{
  "n_layer": 13,
  "d_model": 192,
  "n_head": 2,
  "n_kv_head": 2,
  "head_dim": 64,
  "d_mlp": 768,
  "vocab_size": 16384,
  "activation": "quick_gelu",
  "norm": "rmsnorm",
  "norm_place": "pre",
  "norm_eps": 1e-05,
  "positions": "rope",
  "rope_base": 10000.0,
  "rope_fraction": 1.0,
  "qk_norm": true,
  "attn_scale": 0.178,
  "bias": "none",
  "tie_embeddings": true,
  "parallel_block": false,
  "extras": ["capped logits"],
  "init": "normal",
  "init_std_qkv": 0.0604,
  "init_std_o": 0.0,
  "init_std_up": 0.0604,
  "init_std_down": 0.0,
  "optimizer": "adamw",
  "lr": 0.00216,
  "beta1": 0.9,
  "beta2": 0.98,
  "weight_decay": 0.043,
  "lr_head": 0.00842,
  "grad_clip": 1.0,
  "warmup_steps": 494,
  "schedule": "wsd",
  "decay_fraction": 0.926,
  "decay_shape": "pow",
  "final_lr_fraction": 0.05,
  "batch_tokens": 32768,
  "seq_len": 256,
  "doc_mask": false,
  "train_tokens": 300500000,
  "steps": 9171,
  "dataset": "wikipedia_en"
}
Each number is 128 + 24 x the weight over the matrix's rms, rounded and kept within 0 to 255. Layers, rows and columns count from 0. Numbers have three digits each.

# up: layer 3 MLP up, 768x192, rms 0.118, rows 57-73, columns 0-191
# down: layer 3 MLP down (transposed), 768x192, rms 0.0941, rows 57-72, columns 0-191
up57:134126156148136138116099116103158095122133151111136099098146087119114123155154168178128063094083152094132117152110143103162150146142136152136150112097130140135116149057121117105079131091137129107126096102112152155074150101099152134179109118098064141151100119126087160115124129102124103136086119126136128153125127096126096127152130114140144100112110179133153091123100143158136109121126104128113156132146130153094108133139124135104122149074139152144153149117141120151119112137126117186096157105120116104112093148069124130132118123096134123149172141140094170173141124104103125117
down57:145146136106110150143131124158133126134111080098150130138133110116134153119158095116126130108180122089131109147147145152117124131114122120112130139117125103075103138171123122101137134091111146121132140103138096124121142139199140108090076132090147117136128090151161147148106124137082086139112133121127159101078134117136130097104138154128110151132109103141122112119138129149097153105122121096149146121099147136104124137127153114140109134135144142111138077078114100128101108135119145105144134146144138072138139159120131132102126166140150129149111106103104094094151112137126075126
up58:127110080125118167185156119150131169116164053186146140089163113113119159154131141143112127132139155154147092134116136097177119146125103154124133173148121150121097132134097131154124167118108135150133118132076097096131122102131096093122117122124092112156082135116120129116137118118118130133131145132114160168143141111115101122185138093116114125112097091159140109105143137166143102139102098176154094099119109123091103159103155131133145147136125142138100143153125123143125130124175084131128113175128141128065131112102109145092161123133091109116144107136100088168185128124126166151
down58:134107157137151120123170157132148129135163149169129126115150088072130122139138142108092143157150156106068138132116139122149135132146135142124125126150092139123162104161138127131103164121141094116188112126139141130086119111143138147129141118158151082104103087126076134153135121114123112093100159176131130114099124113121149166159102141108108103076158142112121160159150122100122131113145109136127139134121145122157120126138128102142087164159070082142143107169096147152064149165095140096145134132110124166127131161145145159124111107175182105116156117142108139122084149100165088125
up59:140131122133092152157095136152145119145140131154131130161148173095118137120135137152164162130127124147134136127117134107147129152129141132122139112115139131165135131112123136147113141138143138119105109143119092125135161139103137135180101113084115114152133128124081153133123113120145114116112138111127123154095116133125103103127133118125157106116105132130124111161138103131150118136147100147149140117124152132121131142139112114118106130129147131174154150131112126123127140112151127131108118142162171143126166145110146122069128098144110141158135105111130148135142105114144140153
down59:110119079108095147137092125114156135124251119133113132110153131114100174145126136162120128113133123105112118138110119101152099155114128153132152114131146146139153147124142130169111150143136125127126114140131095134134133119087161108149136107116098119140109125133103143138125107106158125109119158111136129170098094107172109095115119115130157111123085114117160104145112103142159115109123108137145114096100141158096140106118130124092136130111123138155138172125095130106120135113172115157145144152134140145134116111094157102089151116138140131134151121130113159153146107108140151153
up60:170149136132130103085083139184142155153148100127170093106148110125130121141153135163139152096092122106124114148096136112134145139128170106122174139117099133153122133137134129152069154142103135115078132153116172141088153109124181144157129141134182128164161076098171142151085144134157160146142166113142117177096095157155088136117138149107121106105094167133120122129037150095114103133132123107147114098125139116122151095163141128099111115135109131150172140133090163129105151121132119096165072137127183108113145128104138130114147100107101135119155092111074173116146129128088093145
down60:093164098141170107104078147095113092104153117122124144096104160096120169072135128136130108146107129075099176107105163151166159156136076156140121136118181150117137123129114159145114141136144127112147141148147121086140124127144155136129137120083130140098164139132075168136185131088122087106127121149106141129129107136087149141147116128107137080146106158119157173150124135105171103146133133105131098156113074152129140148116127132127150114144076122091107139164094153196157130120084059107108108149119082109169141072120098127159120073168129155153152119108104071123152138093136141113
up61:110159132135129145149108123079146148124154090175152179122118115087138140128145127147183139119092108136149148121105107103162121159138147143128129178122134118131096144147121181163153116109133088165097074089111137096128083148147109103130096101135129090166115124093136163100100113126132141111067145121115161163090146138138120119184114082121139084125112133152145160111140134101116099136155142168141084103120111118099127098116106126126150139112140159161092171140121108119136169105128126164170122108104145142093114111092134157069171097153116123141154129155064146162139129122125169157
down61:156133127148119104143111148124154165140180125167080148115114148116123166146116135115155116086101167102131167109116125094156117121091163135112120172146128113118164197138127140145084105136119107126134099131097151112096140178109126145120133129117154090120091080141149056094145098095144107126064119145143157174119098113161146129137067106148114127150111114122116113117085104131138128161123093139124107059121113157123105102096104137090119148125149126158095109156095098155173146162142091142156138124126162149150107106125180118116150150158108138138168135139143181123166147097093184127
up62:126122146139111115147131138124166136120126127105153135116128154075114120127147141111158149137129150162165127146095118117126156144122085121120143122110099132136146122158102150138118111181128130145143119103098128127106118128128104156082100105142121143141123111116141154088149139143125125121117145131151142116128096114112112175157133134142161136136104142114134127119111118132127108136137122148133127088089134095122140110105122105154097127130131145152141138153141113120101109082178139106150085129119112108126143141122146107128117117184133094179148105120108135125102117112105152136
down62:165167110134124160109126091127106147151084140133126132119148116129127115139108133128120104123098106099088138100129121120135095140127161124143125122121157103126118160113176124103130115101121127098127144125154172123101163111123109110149137139125109149123105171114122115140139110110148152130136104126126132159141180121132114104129125119099138134147144160113107131132161120124104162132117130098132143127147142103155122149148121181108147117122140127125121119122129114124126149157122115168145124130150164128125102129120130116110163096084109137104156132154147104116123105129145138113
up63:134119159117139127136139119140105174109132082128146115136098114116120147143162134125172160119070088152091125132141126099152143128128121153099150121119108153147098175115068126161130142129125145123147139111099125146107123128078151148115102139124129148120112141115117114109124130077140155147115167128100118104101110092114115095195089106122152143142106090105123102137141160112125089132114152142114114145112114118119105112088184132120141153135140136138147112123098120110100167108114108107140093147106120128128146165073141080182156094157132132148156149085111153200135099105146101117
down63:179140159098128112135153112137147120124181100123149124132076125127154183088144119119095150141126165091166168158175077102112121135119108162117124105111135138102132121147152099119147117203118134142112147153133080119120147133112136172129136150124156115133137133091099185123153081145095111157132141097134107109132144118124169106139142116135119139122138179105133139109129113131123158151094149108119155159141112125101124167165147153123140153136079129116114084139082154113173135142147140156144137127146135131136101104157104136093081146090116141118150177113133155138171124153110114139
up64:070141130150113153123161116159100173128162084110136145064172152115076168116140145141184163107152118140182129136124152104168077132087135106159114148109156158162148131127141135170108175163107155159163149100146108155134143110124120113155131094105142166146146143110169137143108140126136133095160138093138179097113074125156089146135125139118110128162100130114147099115156119179140122136166139128143135084112101095120165079140134108114184167161154119104121131178160119070087155093176107109157085133150128121129142119111133118091152124146154118140095147180101103136134132077121154130
down64:144131117130163162127147144172119118135186142122165140124107141116140187135114158161142083156125122148134120151120121119129150152113141150139130162115107145120117109117076118147124072107112095122094166081169144122129133118163147110103178120089141109161123152121110136136087093151154169147125125145127120124151121129143107106118114138105082117125108108099106120138163157119143105116136119127163163208094126118165134145058148129131142098122107104147155148081172081063144178107120123111075172136074120164113094135156128141123092162107170115119109113103144154160128116127120104168
up65:121116125146120117152121124075114154126128143127177144126090148127129152099164140140148165124138093124138139105107158117142106189117134144120124155134161136115141105113089171090099149142108112145127119130122063175108130087073125129143117063141068132096097093157099122124120123103182128129108121153111149130145119088113108125144083134111140136139098184102136098118129090149089130156129154132157111128079110146132131149170125112105142132172105139144147170129124126124128115107185169148108108182122104134135054126080133098122121116122125129114162151120126103113112080122099116115
down65:141113101128125158147129183134135117143164095111108109114134135154133086146114123133107130117142124111110164112129117126113124145132128105103133143123172103100127144174119157166137123145145101125082128136149104140112121173098123152147136153130171084132153175126095127146158113139100118147103134128151101143133101139105132105116121169145123138123113118133161161145121124114173096156139131139127136091158149128146115119129129140114115131159080143062138143112100117159131128109107178109092120159087153119138144162138135142088113127133142135157125143148102125113136145138112158113
up66:117118119127106176119109104131118120140120144133130108127168134101094116080131142136159135135144130142121146119130131128125124123141132136134124063131139151129116115119133137141110131158149123137133119134133130137122129120111106151122141091158117123138108063131128140144125128106130066100121163105148137143123129058150128138163096138095148123165141184144128114131096119162158098126161122112124120112122121140145160147155147140133125131138132164119104170116137140097110127121144116133148128175123134121149111105102126091134124142138151097153132132104080162143133118106161114135
down66:122128123105137100128137133123150120122079141101135124125135140151127099172111141126114145156108146138116120096148113153132094157148134119093145121145113121121123136136126128146151121114116150101150114121136123129140124152141142113123134137109136140111150156137109109130127155124129166139110113154118136161152153112147114105100159107143132133090151107143106137087138147112125178122119140123119120136152125082098135137136102156131143146111143118143137074107098120144124120132103142141112132122114111123142129128155126129126133129134133114128143138127158095124134115120137118119
up67:167144144130145146156110136111154159143127068137143114134160153101153164135126167127118154165155113143174099155093142138115138142127096119139120115104146159175104138083146136127101156146119128146113149146106123151097167122104125128173115153126098122152104100090102143137139134130130127136128159130115129146104122103129134128119171160138134133110072156154117141123136126134127136144132117129133084153100149105119139095105095186120134147124130127144129159164158158106144127074175156099152107168126139111146146114159128137155144154145093123137160132096160166192116108107155146120
down67:112111106125099116095112115104127117156069134151120155177076101153097093125105102077148157108138131124111101097121156094074117101157172110142119143100191126126158112132121136148145130132119111137099105124108152144085160092125134121140142118140122114148123126129151103132145127152105136122124066125173117146128164133132156131138118122128178126132125087164148133114129136124117090122120157108086117134133109136146119139154167111132111127145140131128136141137130112116115152128105131133141125162098150168132134092101113105127140183157139118124140104198120130129159124159143163165
up68:132148102083108137155104130132140158108116111159110101124166116126105123158175172122171099116081087143143134135149111144124096110125120124113146120058096156141140138107162137147144123109127134179098160164106166094107155109122141150098152143125118115098135153109126164159160105117123068135114136083128168139133133121130160122154148111091172141136138134154094127116132093139123085129100103110122093123122087153123127120123114135084117106114187129129125141131105126143113131122132123154109133156143123122115140108085179127092151119140106133110159127097123132166128095130151132130
down68:120098143153127107119136104127111096150108144129124115157120119139116123104095100120082131109169145125112127117104140123117126147133118128122105142178118102099147090141106138123104147122120134127134074092145100122161104167135122076135148108148121131156127122133143112132122160146108152108138151183134099109120113120149076145112073167162070152125082177104151101141111113133151132156154141130120135109106147149161151135111152083150136127147083140191144131139113140130148132131126112131145136120120159107121110121101096130155109098101168109125117155158152142134117136112114115116
up69:152114087121148150113088105075143121120149118118169108108118169094140122203125085109144091075104149117193128133119148088120147156110143170131146122114127174126150125075149131142106186131088139152142106110103156158112155078131142126141134107113120120133134159134115111146127132079171118148073158106141133156107107112112127079137172131123147102103111125102150094108114141130105111129120122144196135109094131140111159134124126101118126134142133152121126117117080142157104122104103174131127124101148155171155112103142132164138140127143141127144149108131124126169121124115136140149
down69:153114091156075155086183127123121162134154132127158120111158127109139096122129102145112134126095115077091085176163193132183071122156109173148121132135123105154142095125126120065156162120151131171116128142114120112116166146131171135102122078067115108156154173129134115136111149138084092121078128118125106139150144119125132109156152165107126117122181137070173105134133090113148135131185170110194118144150115170128143126103121108124136113154166133128146123136135128133113110176099094128109161116135106171144114130149155123189171100128130097143151130096155169134083115115132122186
up70:101151163161126080132118120147107128111145147134117121115132166150098156143091116115167147147145107116127120130140124105137126172103083144152125119104134141170120164088121117119131129191109138185149084140099115116112169138133119120168136114146107108134100104137134177110104127091103088105121158118129109112067120118152146114153142099114144130123125135085097105095103106119141132079141121145105122142153135089131109087096158140152096152134140140170127116161130142095076151114165149094124176101123133117125144116110155130062135153139115087142155141094072172133130109099143158110
down70:137141147143120112175094093138158126129157188098117120126151152101116172130100124130130088167150148103153135118120183162167146161110087109147145106158133164093143112130134156161165105158143140157086131147098082103132155106154102092150163102121106127120124135113094138105102084115061119108121140159063126117101121141109130104098120120111104133114165137114122152103109098123125143090103108125130160145100133182104081126154131138157169155160113130147152135138115121170120080128145107107140100098157114131146124058121093095119096146117116165137155132104108147134118087093084133101
up71:122105120170107175181087149086137145168139118128147092130156138120129140143173201152153130104168099121128133162117137129117135178078103173095169145107117109150189148116150141165124149144144113121165105147141167137145131136137075121093126169125130170135087089158109110121126059111172115137149159146134139130139110118100138110169120094116140137147103150137112118139108120109112122164146121141132081109111110120133111101121133105113143121124143152115184121146078158168102148087130129142142105157104138119146084114133106116107159120177092123126126118129144140137131089122150145127
down71:127097136155076177099139132079162171132137145150142120107155161116094109117121104158150137197120142159155147076144153170127142130149082178143118136119093145135112114213100122133156127110155136104142116124165135136118116129161102111088111113162127155090154148116109150112109155128150125082154121122147125104137103137120124129100183119147155137112154153145102119128115127107095090140098139146093152135160127158131108140143129108138148102156095139114128160122103143133128115162139131129123138142116068112154096142120127141130094089090120136106154127155134159150125136134112140145
up72:150123041113098108179138124106145210106156093156146151134201102104151174096167150145167141132138132149138124135154162143143094179132098125113112166122112128138093157126105146164114162117155104204112105105110116124115167156122132142117114146130097093130103081133105124094158087135134095126133139151122106158125134101165173141162125131103184136135116130151147157122162106129145109118123138179120115106132118134103114114121109170129153116128140164130157137107137146140127135092130149125149112140118122125119162096112122117109140143162122120126141154091113121134144061119134165153
down72:140155068116126115131106107114098101165202126117149145141125139115106106136118110152152137090132149126150118163128154144109087167090185140150138135139161136148150110126131155104108118134092082151083105135095088177115150178095158103076122094114070150119109110170116130106100163113131120142124084129128150120121105128101155075148098146104162129168094122138144127118155123120122109123096122140080142141130141137119177120168117169120125085180084171114109135118135090160142101122169189116115127118124176116143116139115132120113157107123115144168117192127130133159099157167132115141
up73:070096109123119138150169155111126152159131082189137132101121112137127150131105135123115167158158129125165124136126158117125122169118122133132182109135115144127119175097115158182121163154096117139078105124099151110108181139145169107105147138098112115143129137127099144111120109126135117106114153126138160158133136179116141132148147095081129116151116089138142137142156171193140089110125150169134124094128116147070105102087126138097093140131149158141163097128096151149085132093133079090144097139139126119138139097110142142121151120118088154103166146127152135156183114139165202148